Weights of a small GPT-style language model, trained from scratch on English Wikipedia.
Size: 9 layers, MLP 256 SwiGLU, vocabulary 2233, 2.36M parameters.
Each number is 128 + 24 x the weight over the matrix's rms, rounded and kept within 0 to 255. Layers, rows and columns count from 0. Numbers have three digits each.

# gate: layer 6 MLP gate, 256x128, rms 0.199, rows 88-122, columns 0-127
# up: layer 6 MLP up, 256x128, rms 0.199, rows 88-122, columns 0-127
# down: layer 6 MLP down (transposed), 256x128, rms 0.111, rows 88-122, columns 0-127
gate88:163087137156157124074114176119084157155135123135120105127121182122125117103155082123170142186123096174134112117140144123099135148093119124142175182172161153126107159097124114106132110118142086150157125141089116102091102147122104116115141128160152126193134137134159127111148124157141123135145110172133103130133113111124114162133151104108142115118100125144156136108140089105099134125124
up88:126145084130147126088133159143141154129112122151148150138107146104171092130136146067137134137121097121115137083111125125144129107102120152166135117087109157111069100157126112122098131095130084145126104151126116183115139162111104142145146134102108133179142155147106118089154145137148144133181154152122121119073113107115107109123159153154122127105124183142137149151130152156076100198149
down88:137097159142137128111065134128123111141130125106117187163123172117082118118138087094131116139114129159143101138135145085122170118116097163110153098149141080122115142162126138134126105134093109144172102106140091135126149141131120100054135144175130092170154104145121128141133123123085112172114106099089114119060127134109123119133137121172122165175095119113145141107114121100096110182145
gate89:142164129131105142131123150090125118104110187133161156141130127119132136144121114137124090105139111112113149184163113050136127091156166107156120116123130116125159174143150159115141111131132103133110148125160169135140142150101081098129149086170143138129144132087133103113122108119117099120191091114135113167147085115124098141140129162124143136127129145126149093134136116119112122121116
up89:101162131133157104135144135120145106167104124146128149133145114117100129103143136137109118100089152123128086122144113103168122118132094102121128158166152127121125160086125121153191096118080126117099138146162139133121099155125177143144130159133144104136166135110116138128135104116146132116155155143158165125155103104117127163142129131082189136153141150158109110157125128157099149051140
down89:079125085135130094118142144131121109143102110162164157124126075103098131114139126075134124108162096146114106154096123136162162117128109144127111112120122096145094105143094109106147148126085094071154146110082121123160161113167141122131156120158073124102148100143141169136148112110128099177130158143133125137129147167097117114108142104072094133141110129108082117146133112148137138162113
gate90:130105111155122134128137117121141124129098140081106091164157128122141179101118092094151143136150112106061131133134108127147110143114081147078124100113141151172139157103131119111147128186154101106118100119149130126115150155130130136141108116100070117129135166145096112095130134143107142132121120158142118181123100152112129118152146099123123117104084108162097145133102089126143118143109
up90:090113113141120116148109118155149162144157156106147142140131133149140130140112124161094141160139114085167143106085118125129106153145159112117168154147111118144130145179096133175066188179087130115153117168119129158118158131137132131112125117116134125137120119149153159173101141150128121127143132099085125148089129151108162138133159127117116172122141113128127126110139114147131094100103
down90:099147131112133107108170118095121134118138137168134111153135149089130128113120143154156135132115095081131096123126115149144102147129112138164125131147135115129134077109124118131154155147112097094100084125145118109150131118122161127086121160105135136097168141132096120134137083149117123170090127151128132123143084113143169158057125087143108096151123121097141115113115107115173110147141
gate91:143146141153142094090096147159149174081151160146142083138132132144120145120122074131115132142131136102069076117118146119134157146146126107121150104174115173100111108124173139116089120083094153150148114099100138159095177125129114095181082166148142129118129082158108146118146103134098087155177116111126162115128115110113141099137136129156107145153165127130141104108141134159147146165141
up91:109105123135151109127165138117185117097109168159155132118108086111141120118126146152116139146112115105161110108137107183120155123102150119124109132115160138140171110115132084135134122147117122113085127111112112157149063127147091110109134172120132124118089109111168117119073140170155127147116156138152131120121161141106170124122158141153101142150102120159142174113143158153133112145119
down91:133105095122104126137134101136113166153123135114099138114136145120097150136131104144151149126140135147152168166133118132115069133176123129082152126134127103131128166139134105119117123164105141115140123141140103125156114142102151132028132120131145164123101166127133110123125131162151128108130113111083096142112158136128134106109101128135155125139139154135031099106079118117135130175125
gate92:143132131146127156156198102162112127134127164093144150116141156158106116155072113143148141132116118136154117123152132117136103091146129143092147124125119129106136123131121132147094118116091145112150127152086141106139130122094136153107097131119141145120153118129152131098119122120123103123153132167120160147115127151125147122133096115102140141105129174197101126156154134105123115152130
up92:105164121141140124100134111117084151114117147136169096115112113139131146117084153125087165130109109106117114119124143157171156121132127114110109136111112130142128141107120120102152124150135127117122105115129085143134127082116119126140121161110092137154113123092115122091131118137088107157108104133112159137118125108137146129099101129164118122171117146116192131133084154106116145092110
down92:137138154119117124141131123118149135090127138147127120112109146133150144164130123123094116115133142114088123092130123153098123148125162086167139101101132150094119155130117112097096103119145115153145126116165090131110152123121097115103161169096146151106136086109095107119103151141128133147101138126170160138146151095163111104094173110111146142133091125110074132146114168138140133115140
gate93:106131145123091112098136160118131156135117100122092115134141144141155133172102124108133134123154140131095127142150132130099118122145138145163116138124137115140158109152122143113084083148089160124139176116134185173140140120110109128087134111131110093171127141132126120109144167122097109105096115124124092118190129148121097140099121100084097131118101156145149129093133083132136136164166
up93:150144099123130091140101126143138144087127183139126123107083118110120133120139121147137126140108130116128106163133139120086107181136118138091129100171133149128118117114083101141131159141136136144119105114152098115133109162150136116083061153150119139162115147130154125106135131128125125116153096126110172121115123139141126087119162129098135123122131176127151139128120148097159146106099
down93:120132093137123200140135118116133124161155145117191080114126099135155116183129163138086126149107139104124131119150121109112170109107138133141156103125095128148139084121127102135137130110124125130102098130119149159152135090140124093178157137177140147138106146087135142141110091138139128099157159149099086133121113150147116132162151089115126174136114124116120143092118159129105154129098
gate94:155090095108122108138070124092156160155114132100143140124124123168129104168130096151117186132125111133113104136105120116098176124142131107139142134133132098119146116145125090119158111120121119087114186115117120123110138136129113116097126120157103101120134105172125109129130134110128129097119111152116145146128067114081163102166145161109112151126136113093146153115130110166125133161181
up94:126131108134116108145100140091095195152152127109159095098100083096110118137119135142180111145109137144129093102135172155084113135149150120156128142151114110139129153183125112171156143112130137137111131145108138101138168112106113100146096151129105168139141153095148118120165165119117128166165148135138147086122104092184160108160142116118147142119121132178154089149080118140137158129143
down94:136084102100148126139125152159115095107156159031151102146098128100148133118160129120145151118129105123115144172095163131116152142136184114087141103135114139106104142161122081114149144158122149141072156085167122144085112108147135114117125095115123126149109119149134150077148131130112136122103137165124154157106092158131142142158101126153125130129119133098100147097162123139090101149167
gate95:163169068154150136063127149135139084167135088181143128123150124155120110131073140095092110125128142153131109098096143145180085107098128153082128147123130116131130115140123148111154148126117106197129170119133122132139118105119129139154077105129114116182074151145172103110117125165143134135153117190109143134091151106150091089172108177133076130106108098129109180075095150157146117109095
up95:110134141138148157148080119104113125087150093129133147154117145122119151163155094134091111109076142165115147123131146117123177092095110149147142159166111102112099142095097122152129064102134124162114103166166103113173123124145165126137114118139158100144129163156150160102117182148075092104099129119125108117179104110139167104109128132128106160168146145142106138103164139146133125128150
down95:144102096146114124108161136120145176146135128146129119154124126139135120127100123109079092096153137104122175133115090106084153104123142054098143181111134122152110141124143137115123132131144171137132117129127150136127100108134137142079119109135130141143127128174131103132134155081045148127117082105119111132127085137103139148107115177115140127153125127195104112154137145079108146087071
gate96:081140151094103180125145117123130133104130164135120098158126122096109134136122094159136137095117174110125116128133142110203127139161120125143116102111132116140101111166087110140134140145147134132149134109132118126111156129130113081137114131127132152104136150120112126132136108183128029110102118154134163131108133129142132108156157132129115116106131129109081121090137084133107111169126
up96:100085137178111086132154123145123111159108135113104147105153083164136114118172160149130140155117119139144118105123143109143163183178106177129131098127141173119115117134119136107156141101087115150170167099123138140101116113116112146081128120154119118120150130138128152108124141116152114133176152096111151113162145101136098117129142109127092134127137135112100138112157126118131119095117
down96:107116107108139140095115143082111149109143133107113122108145113069116104145126135161160084137107137144149081140106121145147144095088122093124130114142161147187135136106122132115112099150139137158135128150103108122140111139136147130160100151135115124144167103113154138139138111130160100083095089152141149106138127106135102155102136098077159129107145095130153129157150156138135136176131
gate97:120089131140113110130144100154174154134099120114119100076090099132117144145103122201135096096136127091115124118024176143112109138123087152101136133131162141126149137157145154140119126180144124140133158093161126126141108106101179088147123107158074153138090140156120150092111135122161099132185151124150102144139112144099136129131130078078143110151067145115063131099133130129112160179094
up97:120089118103108152158118143138130111161111094101139140156143170103147131109149096154059130142125092148128142135131120107134095112120117156111104159171155132137129135129152155136117133107098148125125099117115147138167123129167128144139181137147110148146125116123124153141122074131141140105106141111181181108140136105142120137111096131058125160108086153151061153117093134108099133145115
down97:120122130141076137126120147133129142143122183118126127131143140122141120102172133135100086146143180139104100127092106129151101140126130144140134147122097112160096153144137117111106084106116110159101134104110102091131100117101140130200101142094129135130135121134099127122134135159110162126133133110144161122143092127110103139221157183231167172135089125134181168161056163127113118114122
gate98:144150112131112128093144141116117111116140146141117102108104117072119128129108138108102122152113102164122153148127141108127153131107099106104131123131137076155134117117140178167107164099134123082152156166083172123112095127106157162118112135123071126126112110129153128113094118119129136127112086157118097115072128039122138136158150088109099113138108112143142119168080152106127074157055
up98:121182154148119064122164138133169134136098108191106146137126124117154116154120115159126124113133107098055092115162140104109138145124122131120087101148151129153196105133120142144098187160131148097149164110104144136114145154120110169109177152123143121112121093135152135103142155106162146131099125082154106126163054136128123148097114129133113094058117106089134165101142158140116135148125
down98:117100136142107103116157149137135134099059131112143161143125118167085121130108120180126189165128118101110128112115093120127126161107135130116131096114112155090152136108124101102098171111136184127071145100182114106152128115117146119134134157169146158171140162104138099133149128098183111111153103132084159125139141063146147099153138124151144135136153141147092120151149132110124121083135
gate99:106149111108154113101097152101140137134115132084082139125116127129129114156092139154118115152101135154116138107119169126111078121179090132101140131160102117094133144110110146081123141144141093120110142126164138104131112127170125115110064115103116112113202147139143150115101114095156144160133091130136111182115155115139111107154125162124122146111118114122133154121109093156101112166139
up99:080127146138080159155152164149106108156095136080106139141126159167125122136130108125106099115169103138125139133122129161134148125104115140135125129138141146160109082106125130137118127105127098070109159116135104152092052144100123102169163123145163129129122121148120095125142157082124124126127143137149112131131101160114140112110111152099121115099076170119100123128154087099173122102125
down99:104107166161106142117105109109121106172130143092128098131174096094143146136108178163151163133125104110119111151129126127100209133106144153159148108118141147144145091134121147095186081152173087130125143140137113141140145151166152120138160128116131094133120101124100143148124120148130104110126140154123126101148097123105133121114109140078105132092096176119110147123127142155115109143130
gate100:129119124130138155144124138136127154124120150122121157118125144111152134160125139146105143144144089126138138129088167118133131138149115088180055166161147111143113128121160189145129157141127068157146166103128107165138129120162143136127114146101116138137119140119136144121105159177075127114143124123136145122081141100104134133142170150119125119142161119088172116135136111140086103106156
up100:104129125116136129097132130159096080099086117109112146129126122155122154152166150131108115139114116082153099115113100132156132139114096160124148117163171142152053093161085092150097177088147123147130117115108128090070112120136154109104135122139121137147102153136138172117158125097130140109126121133128142159151138122129135138125131157127168138122165098137100155140143110125134090154115
down100:152136137138109123147127118147136131148153044121097131170113125141107145093068155126124117102165153143133147100160126094124127092101128135138103129149096117108157092145140160143111123113139140129083169141120159096100120177109130151099116132127142171120110137075126123127125121124168135141148088109095140095120096125152138109132128114102142145134158144091143141125111151130170093110117
gate101:158136167132111117143126152119124065097168140157129110137122138136142127111137121126128137133147113151109118154124115108112163101133131114152099100103116143153122127129131117109116094111137124143178100114094092170116135117130101130144130107146082111153118136138150120139095128138103112152139132117147110082107119110136136102128074116127124100118040104102145110123137126152146116117143
up101:127111149114154157180119090126139121132147119114126108100129126137119128138145144138134103129115132122150128144135170175128084132126117108123144128143123115156133141175139111137120143166128126082101148146120137117093138139134153149080180129130143159153162147138141173112146132140136142156102104126105136179110156093124128144096115182173105134132131124105141133170125157128157123150129
down101:180088099144112126143125142157149119119129102131156092140098120121104124132126148160151103121084103146109118102132101131091140113100151146123129125127123085138126121123120113141124111116106133132103107113111150102103168148144122116129143117109135139090082170115111090158141119125150190118143115158124146107130166098112100109105140108121107117106121153140095122169116155155118120145117
gate102:114161164171112158104156114198159123134100116121100133148105173133155108131165129116094129100140124116142155154136114173144142196127163112132181120146101151109089124106101136138114137139144107148153138132143175157137141098105186102119141151094131076118139162122143187165122168111138102155138106151150130115166140104103125132140134115147122149146103126145112110208101092103141137130111
up102:170137104097167146155102124142069143111125090148198137167130124170132137110115097092156160166139133163107133110150101105146190123080118183079132072088107108138131128132134130145116122142118104086075159148135130150129159133182073137121169123090165147145139138136166149120106165098137152154132117122157124129122128128121098203135141114129084127110110101122121144093105137143094124133152
down102:131120152093128169107102144092127085120131116121110159104177093112117207088109105135082125110145122087075085108149113110118113111110132123124141131115123177124116133087161107108129112120181121117114103142106120133130157154137114164153126123102156122142131098113187122088122097084144081092086137129108126129104109155120094118097132120119145115119144090110111166146118146130144107090135
gate103:093157121124150116123104141128165117129123156150145125117125136113168111132091121152143121132122133112125099117126141100116080147131150134125139072116143175161133109144122152108157097132139141136120137138157170109118146148167152144106128089133099082177118091103120149151144126128128083147165121142160107139101097136122143174154090115134082169094101107164115094161154142146126118075063
up103:112095136144101162176147113115128137149150155085098074157137139130125098136116099130098152097172158099172132097151121090152156153103097129158134073127142084119126110128135093133136142127145142143101123139152114103136152134117125105120143119117159096141200178139075112155131086081145106144121136114168100129124069128156137160125115107119145135145142062135135095134104134096133125106154
down103:123095122149125119161128156134133128154154151137080120166143103106151111127112125123158137095109099134152109104141104118114138119081150132113086083157074088136107135113130134116096131107147053114112120138155081089104116115083155152090149108132126088146116134112142124153158108135159118126120109148145165132128132106094131161101152091120080103160106117109130157129135157187128120132120
gate104:150128102172120160112106152117097132113144169143130123144077151091107054126143115121096149159126086095158146143121079100099117101142100110106127095126131116151116150133109151140080139132091116113146128159107111120104135131111093151137140135146104156146119161162092173117100115169130109153126103117087145149127153090121116100156119112121157126118181144113140158142114137128114100106119
up104:140145126163140128124155169117126109121134122157150161071097171117148136171146159141131082155093085133103143115146154142136133106129130153090127107136145157092082145126148094141088110139094116125106155113103126086153134098107115128141120135139142173104161114136124141105142107152114126096131126106088117138146142140137120178123151102133131110102150150106090118113134162118160094099119
down104:106151136115126144147103123094115152140113098143146110177122161141125128074132171142131131126121130125168120112110124137109135114117129135175114148130125155139128117147146126157062101100130135171139149128148087159085119101087145154113091133083165126117174121142125163110112144115141125134127155105108161121161130161136105174131113131137127106128133086087130122119129123124135099145140
gate105:141130091143182113095107177120144115164098145095141122153114134103117096126099114147124127109131109163125090114135111157097094148147129136098144152138111102136114164139099153141134106102149109128133147116107133122102139145133154142086172102111081144103156090157141123116156127118139130126164113096110117138162109121126111131142168087124156122142112097094069112163123190143125134162091
up105:095085152141100117114109119151141142123100121136109144135139171146149126141174157114134101148104135100144197136129119098137138139098108114135138159129159168148157127113096111150085121120129145144142094172126136096150147137150122134143162143089170151160115165091127121132102131080169102154129105121138113108147145188106111132125100205135134143096098115135126129119125108126085133112135
down105:089113121127166122106098121131132165152106141119126154106140166154136120125171106092140110151129098121163173132132148090119105137118134121154154171092140140138119157130089097105112079124088120109142141130128116116171174112141087112161146120151129132126147140125132155106162112119123113130124118133038152092131128114110111080075132161149147127102134126105115143121103136118158142133114
gate106:143085140171119129116106094132135153141146136104156129092144123134125102126129104148090120105171148125129114092082117118120116123119109134128140149157161120101109101137127115145147103118065114106109131099093109129113136152129117135124157121098094125128162127131157143130169101143120181142140112143177088127124107097164116184158136138106135127150113104128113093167144134121076094084131
up106:136109134123150151168179151122137106138109117102140084130167134148108120142171078167102116165187122118134152160123120160122099117097123130148137136127150124055131116123111134112166138156134159099135110105088142129122140141118162148110124161122140172113131128124140103102094123128093112128137128162111122154110151134117155137122068106146098145106108159110133094151130072146105105107150
down106:149104125158128122165128109156112077143116137145122099113183161138129077101131096105135134139154117135089096122134128124124126125140111123137128110098145124092132109109148138150131111126157176114137193106101144111104172183145139145120105146146112154131126110108146136144123098131073117129146161140131167122124149100123123121128141120127145124135111136157131133188132140141145116161151
gate107:166149132143099124103143165118121136139124088152147112152116139075134155116154161087113150140156122133155070167106112138100144099122123101109144146117108112143167108173123107147070149134171131154142099127115095099169171125137113092141100169132111104188139144130128102139154148125144126129127059103149081147125145128113110104133113091098102102139125103077127125127118094098180138146107
up107:092122133148169161153120094117119149128096132102133126140146136141114144113126133142127130131130150139126179113153144112110129148153114166105126095090136150116118127105165155127176136113090122114134138142126119149116105081074179162104135117138163137147146116128136127124135136157143126115146166119095146129119091118152159118086133160108157139131102120117129131121121091143128149148099
down107:134114124146119133178129127099153114093146166187143112080132147105114172146112115146137130117097151103137163144154178104129103135134107137115146130144125131167139101128122159167098116131108134109117146142107129180095107101084116108158121103119107124090104142144161116090115121153137144122120176117150072132121147139169104129121118130100156130088140104119092086100099118113156171134140
gate108:166118150146097154121176121108100108132097110172146101152159110175136132130099137145125152092136140132106126147111149151154154097110137092124140094117113146077133180144099110123129098094128102163140105093098123138155116159078177073123116125135094107133101106138123118122127130073148157139100109135141162169120084144133116100166119109155135154174187089119130110158112145099158174153105
up108:153165137068129131147125151083127142176154135134148100103129129125105120133114152087095162120132107134110144164052104143146138149122127136153145148132100112164108150127137100044161137137098108146130141112142129163118118136133120132116126090132144129130098083146148065182150159137099137156139102120125137111138121097110101136149118137128130114125123126116129114138134113112147127112112
down108:145160131165107153116119124129140113104165094098124141108112173133105160142158104118136112122130125120126085103132148117084141117161132155140129087124152116143132093107137080122142111088155108117125136158120113119129106105063098139116125130100118114188123125116147114107136137144146147128147121119105128120113112202113130123122124147141081104129155096117101124079137102108145107102139
gate109:097127109135081151076138105130127109106133113112157145126111106127092091136130147157111122151116147137123141049091142069121093066109092178116150091118164139145137172101110138126126166136164116188163133131098157137168119125139127132096143101139130156127137114126162106138116128164132127126149120173133148143129073126145108177166114144089104172140097110099110139115116124142138157115113
up109:150168139151118126138065102102145162097075136154076126157115104118122161121102158167120132120128132139139155098144105134174160158112136103179122128099150135133137137095131104162136141134099127128135131157101060141097112113161152107138102115117144132117147116093146123126132127119158103187133175137126113124108074137091126116131123145133153127135150115128141149144112146129117098115148
down109:111137163101149136142071097101111137149179124139114123153122155127123152141100149154142142123102106133125111135147098132127135165124108113126102089118138077144132125146170151155125151107091160128111177150133108129136103115120168193127166141108139102152128078136144172100135111100125102127122140124096115102108107107151137135088160115097122096159128124112106172144151127142114122146103
gate110:132163153169131185131142124116163114114097163118116129130112102119147137117115112107105152133140116120083125125157124088108100128143118095128142154147093134100147102112145149153144128146105152113091133147099119140123105167134152090138089116103138081111121136140122112116106096123145140123143148131170114121094129102172110105162106149133148156153102151144088132141125117125138124130145
up110:114131137129144115153133121141159167149120082120151105158129153142111111119123130140144136140138091137142132109109142148123174131153122094118147136133133109149125167116120137112099113137132108129120117114106134144120137094150087108076116142134138148132154113106152100118135118145111124135146131152130143127172155152061118126159147129127122099121087089103135131150140099150122167131124
down110:122105126147122196147151125132149152132121102136143126144127166109124108151103103119146148114113171085157129119146108102125128126144155156106137161174149112150117161132156145153152119081159120129137141115129147155105148152153098110159126149130067118149121150178145097109148138172149150104173098142120083100147182150101100115132122097116122114159111148118106157129140118147165126123101
gate111:108080131124102158144104135133138115136153096082193103144094115138089185166130107104099139135203109126171125103118138153132105080198111120125114140148112117148121151108167143143149161132155096151132164160118109142123181103134139147151119135153113122143133128119109114131129121097102168141123113122082107099102138087151150138163132162103115166136125099117127118124142137155104132136163
up111:146170167172099116126110102101178123083112117094146168135131126115148111164097127113109103104152130162099131146161079091119166138149133101098113150161105104091101096124109145114114124103128127147098144098154081141119135123096127138115140145176151133135122114166125135146154156125098132098144150127084138144130108132071133106113131181139139084174131170108138128128152124108075128122158
down111:171126103114145125138126106116124138179134127126111106139143093154149114117097132124095139135125107099097122115131117137173149132114136152156082125160154160136144167148121119144115156158178139135094153106144147159175117106175136108110149127105081182074122151124131130114114155114141113145135143147109140160091093106130129147110094094148147139127127167168146104060094100178149101157111
gate112:152124110127127123108155121125106150123117128170129121115123132106145134121151110175166156116127131119130155119114141122124128106126104127107136108123113126138143118110163112142092127158087112142158153155132141143086167120159115105100115120131107160140126156153095113121120131119140102103119115142123142160098136151141091143146124134150154124123132112115098113146110098121166166176133
up112:121113125102125089120154141135111153124117118083157161114149104113139135145139148159162113143117158117162109119154103152088139147132120116112102124114102140145159144131137106133128160154131129131137157144111111137080099130133091114134117127140167154148141130092117098141088150124145124123098140125096129121121154152172145173115117131123124125077109148157153136132122127100143148133179
down112:114072139107129141144140099123139097125165161105138118161090121130092157148172119119117094156112175137157094155129145128118088130149130110127139098132128155144131090162117115135140179116117176129139129130175111123132094135162146110160133120129145118090113145098092118159130132090124128154125157129101161120102097136135190157098133129136142083101100151125134109118151117111106154147147
gate113:130136120139143159121161111115179122105154110120144151127098122074132141199109135121086114102115119141146129108152152137120128111132112136156148136144119137137138138094154138149122090077145143128167142134117110143147096173157133131163124159119139144095082111140157110143123106131127116123136101141122147159105113120150130106127145146169101132151088143144116152127146071129126143111146
up113:154123218182131127115107137096180156145157118135091110112078117151093148092130129123129145127134131118144134080099111110121106146111139106149106140148116162156147121100180109136119106143166092143100136129097134122111124129121098169152129169110126115135161123120129146178167104114151167137151154099111129127124113143119101131126121103141124112132152134146126113152123126136126124107108
down113:109108128094155147106121155174161101095113121156143136129137090123147145160142139103140127121152129118099106120116142125096111169122144115171084132118067126060101103141133134133120133096096127132135117148140123122116101097112144128135119090136141132102091134125135087101104105141146103122114150150159136126083140106139130074143126124128110088121162133122125100164122142126135144096149
gate114:169140185121134135164140138124115128135151087157087113123134143145146127114141152090141127132143123142153138195123165174135137104152112132112159097116145077101160114147143082143113109067133124161178149120141137168108090106179130125091100164062134196124094117120111164096080103131164169092117152110121120092090103155141116137155116111143125126133141106145156137125106094161134108086146
up114:160080110172185133137123160111131121146130160138136146154124121136144183123155147129096134164148179095113134073148118076160146121122073123139101078140136113140079143117066134104090126103129143103132087168095107088134153121137127168119146110103139150156115086148125123144076074104133151158115114171162127138115155104112131131119124134119156108114130141107139128112132126116165137141162
down114:128133106138091104114089141119132179132130133094111141118102156152117123124100115159123115123152141081104153151121088113069123097141152148086088137146140113123173122128139121135127145156086140142066114103140122141092083111138148105084147120152092129158130110130121077154148100110153132104118147133105131087101132115134149088097144171159098141107092161145135161091130138120100129106104
gate115:082148149081101132096116128173104138119129148109160156120108158129123105106108151110129128147146152123093114140136142126142130146115111099116131128132183159089108130108085084081138091176137098092135164150140121124123154130137139089111119082161099104138126103120121111127107151106116154121206140097123103124128137116114107112173138085141116102150108142118110076091143120144135153118111
up115:120113134113124196108105153127107158084164090109176127124171071140115164122142132121144163144112121134135138100108137127092148101134121120143121106146125138159112103129104122175124096113131102087115150125111194159154117147105126115107108134106146150121141133124139160090111124154154132115178159083119143127140099116087118100106124122163102078143136110088114172078096116141122131160127
down115:175116114166157149111141153140136110102126103172146071119085133142103165138187133126111123160151081189124143118106158160103144092134107115132131126125101131133101081145097131137173143129103147127142094142117149146135126118136114101198151158128141132088125132124142144130114116170122142146130122145127113159147124133129084154106117138192145113121151109095158128160124107124123111127165
gate116:179152126127090101082142120113146099111123154141127119188133116100110118102109114121133173140128130050173140137132091129120130109132097080145138109128138104155100118169114126112143152130132126121148133140092137111103157152131142140106120150077139200135109106141157128130144126158098152133152106162145103149130145083127094106132172100145160108184149153097099113169132123132125149133134
up116:107160074092107115101091104117166108132145083137188167152111150079087111113171143133133080118140148139141159148124138131116145119111140151149145152091103103154147070140124139168116125114157118111135182120098147166153108124125103107130138133159100149148132127130168148125131162124088177097128185106133122149144139113124149152122120137132129168135159129103097094132134149133132149126110
down116:125125111116129118157160121109129122134128120130151101141111149163135108112168103123108151150182144131082113104141125107143094102108125102147121124123067107120122128121104118116162136118119110135136155122135118143108109101151145132191129138126130110152144119138105194127111121100116067113125120133102099104126097162120142127129122126097076146140145104168144193104130105159121123117101
gate117:161139152122141158152117099091176153153102149143112117092114163128145074132120171110159141140094131131176143103158125104116119125102110139146130182128147129124154118115130169115104139105132090166108131090128105120148135158117164153089115116121099130125115092126152118134110150183162117187143111116101143119112140117130070177134096137127140167157151130110129111126115150106137113084159
up117:121130130169163134118142116123084167136132121071119110101121141158151178104149140113121085132120090150134113105129137191140107110091125132139112108164108111153119139141151148111123102104152151108136123072115143138135174086132099125157123141125099116126170144110152097107173173082134144149123116148141100157109149130122106080105149103134120131141125110134189119117135138124166093127101
down117:117181134117157135122098155118136098154139157130111114085126139137144136129109112155158175139123106135140103104130142144087130146125142109090134129088131147116150166143135152156113123149132109139135164096114162144112146114156127130092136135115157171086116122132127123143120143121136122126099153112130113143158110123174131118105105106068166140088108095102118136108084097076151126104120
gate118:110151090109142097116150159151119124155134085117209149165131127123167144109083112160139148133078152149140120078083108119103117161145116108092092144136170094154117137152180145086124113094158105126137144131131178096115108130107163147102108106124107135132107123094154106138151143167120143098104146128141077158162142114074137155140113111142083105143159097130151127145125137136137126147121
up118:118124131136127134142106114117135137079153117113123181105150147128105138108109113127117139153118100088127147129132153121100116149111109149120107125101134126155177034128126156173140123129129143058144149140115200113145098118129110129150116143140094159141106118133143169159106150098148157094097101112130143178141131115131104094138127117136134135148113136139174154117065111119102157119137
down118:097168140097133148119103122135134133128138140119140122119091135108137113128074074135123145114117114125127118114139174126142106121156125101080102141124145160131144138147101097146118135116115161142141146151141131114153119121103138096104088116094127104158159167124180170087126134135109131109161112115049126132127108098145120116167172138169107145101127097120150115168047128148142142115141
gate119:134123062109096118097109151103122138089063093143150159152101192152105109097126099110139145120129127119151087121175147149122133135126060150133166163143107139130135157152153124131135126136129128105162131128114148151087103157142127148076115138122083173132161105127086152123117126074132148130119118107130159128131122113086126119129144096103137147161157090119163125171109128126127079129095
up119:106095146154126147161168153116129088161163157095099161129148086153161124152132116145114145145138139112168155127117110118110105095158143108127092120098129109107111121129076179069145155108107101123136079187110127097144098154165155131138117121151163141138146123130142159150080160137126109152128133150111092150154094143131110152114120157130092126113071138159100164093102157154136161117133
down119:157076130115131124149122129104131110139118119187137153078099114124133133162083125126125084143144186101122128144156119142074069080182147084088099130114184103147112141142101179148165094175127113114140170132092151136163109145142140136148097110127136138118114150172128136124110109139082106158109127137077117110119175136100126102131154139156123088131119097148121140119119154153119113098190
gate120:164175083096154170105118175153120138070125138095158107124150179136141094075132109122159123104125140090135142191166147084152160058135097099171112149138104169098096115124130139122141117185122088147113118116136128128137102107120150079161130143145125140115133119161133101108152144155050066114085177201154089157112121170106054117138137128112192161122134136171130159129106148163199140123086
up120:173103083106084192132123119135138163068123112087089084147119192113142111127099113158162147096156090053159144137164110105111158087113094108195132180153106158106135159087140150074110117177078132145159140121145153182188110120130155085174137148083098134121155086160109140081116149122044098151109179127150125144142117143188100059107190153116171173126157132154092134108127168121149156169102
down120:163164131137136143133132166161098165116082121077145109157195205146087074092133101103187108131117118140165144112141144135150155075172136119128137152172131123151128168160051139170088151180097113139119120129124120125135105065124137058088103092123125138065122102114152142117158082141100175130129179171158101116122119159147102092188065136237214154167184119099116138083180109116176148129152
gate121:141124144145151125071125133133113107130066111149159117112121130123109134085088102105135102149149063126122080155124127132120155103132074138130127172117140137132151166097161130086102111099140071097103134116105096123139108125127157113105133202112096145117114097133151151118114123142110196157132085103125155150096125101106180113130138147150141152148101144112148113131087132131119090107095
up121:124186152149139109162117140174154101079141150177088144170123117140120116122094147116101136083113117155139108101181148095148158147145153131158155151095102141134160139179132133136124131087087142107172122158092116128108107114118128090138156157151164087130147158083139153127137115094157182146097116086092137113135131124124108109134127122195104113112067151163101134134111158131149196106162
down121:126137138122123122129135157111110137118144109167124153136108139111127129106123102151142124080097090138149143103100151147141166136120157141159133152112084147186146107159139103119138157100156128102063111140145099092127131111060101105087103171122136141127107128037183118144135140122151133138117126108127080108089139118112166123098139121255148135133124132146116117149138121122100204143127
gate122:125138127095148109150142137111142098146099151119133112146103151106153100092112168134137126178087176124101154082108152125131121137135104145093133102117126142140150139136135169120161166118150126111126098133125129113142133044146106133077138099125104117117119130165136150137125152141128145124107159079101125130138091148140123125167131114181074128138102110120131179135136098135114116137129
up122:174129096133161125117122080121123142127122097125144161135121133146122105142149096151111113106139113117127133162144147173137105126117089103166097120105159146125155133130109133170117161126103137170126132156149125143154104136127182126135151131138121127110077121113112099160140144129107138166106106181130124137164098102166133143117152145134143161107137145144166115061100115167134117115161
down122:099125144133098101094139122125124076133148120146073155119149106152111155120095159128116135095127122093148074142141128110105164150156119145085132138100120162137121135158122108123149101141148114106146095097103123142104100118117094147165114134124140127111125118127143104088143139108148106105154115084114139109132128112095143136091131105126117101101140098137128114154099146103106104115130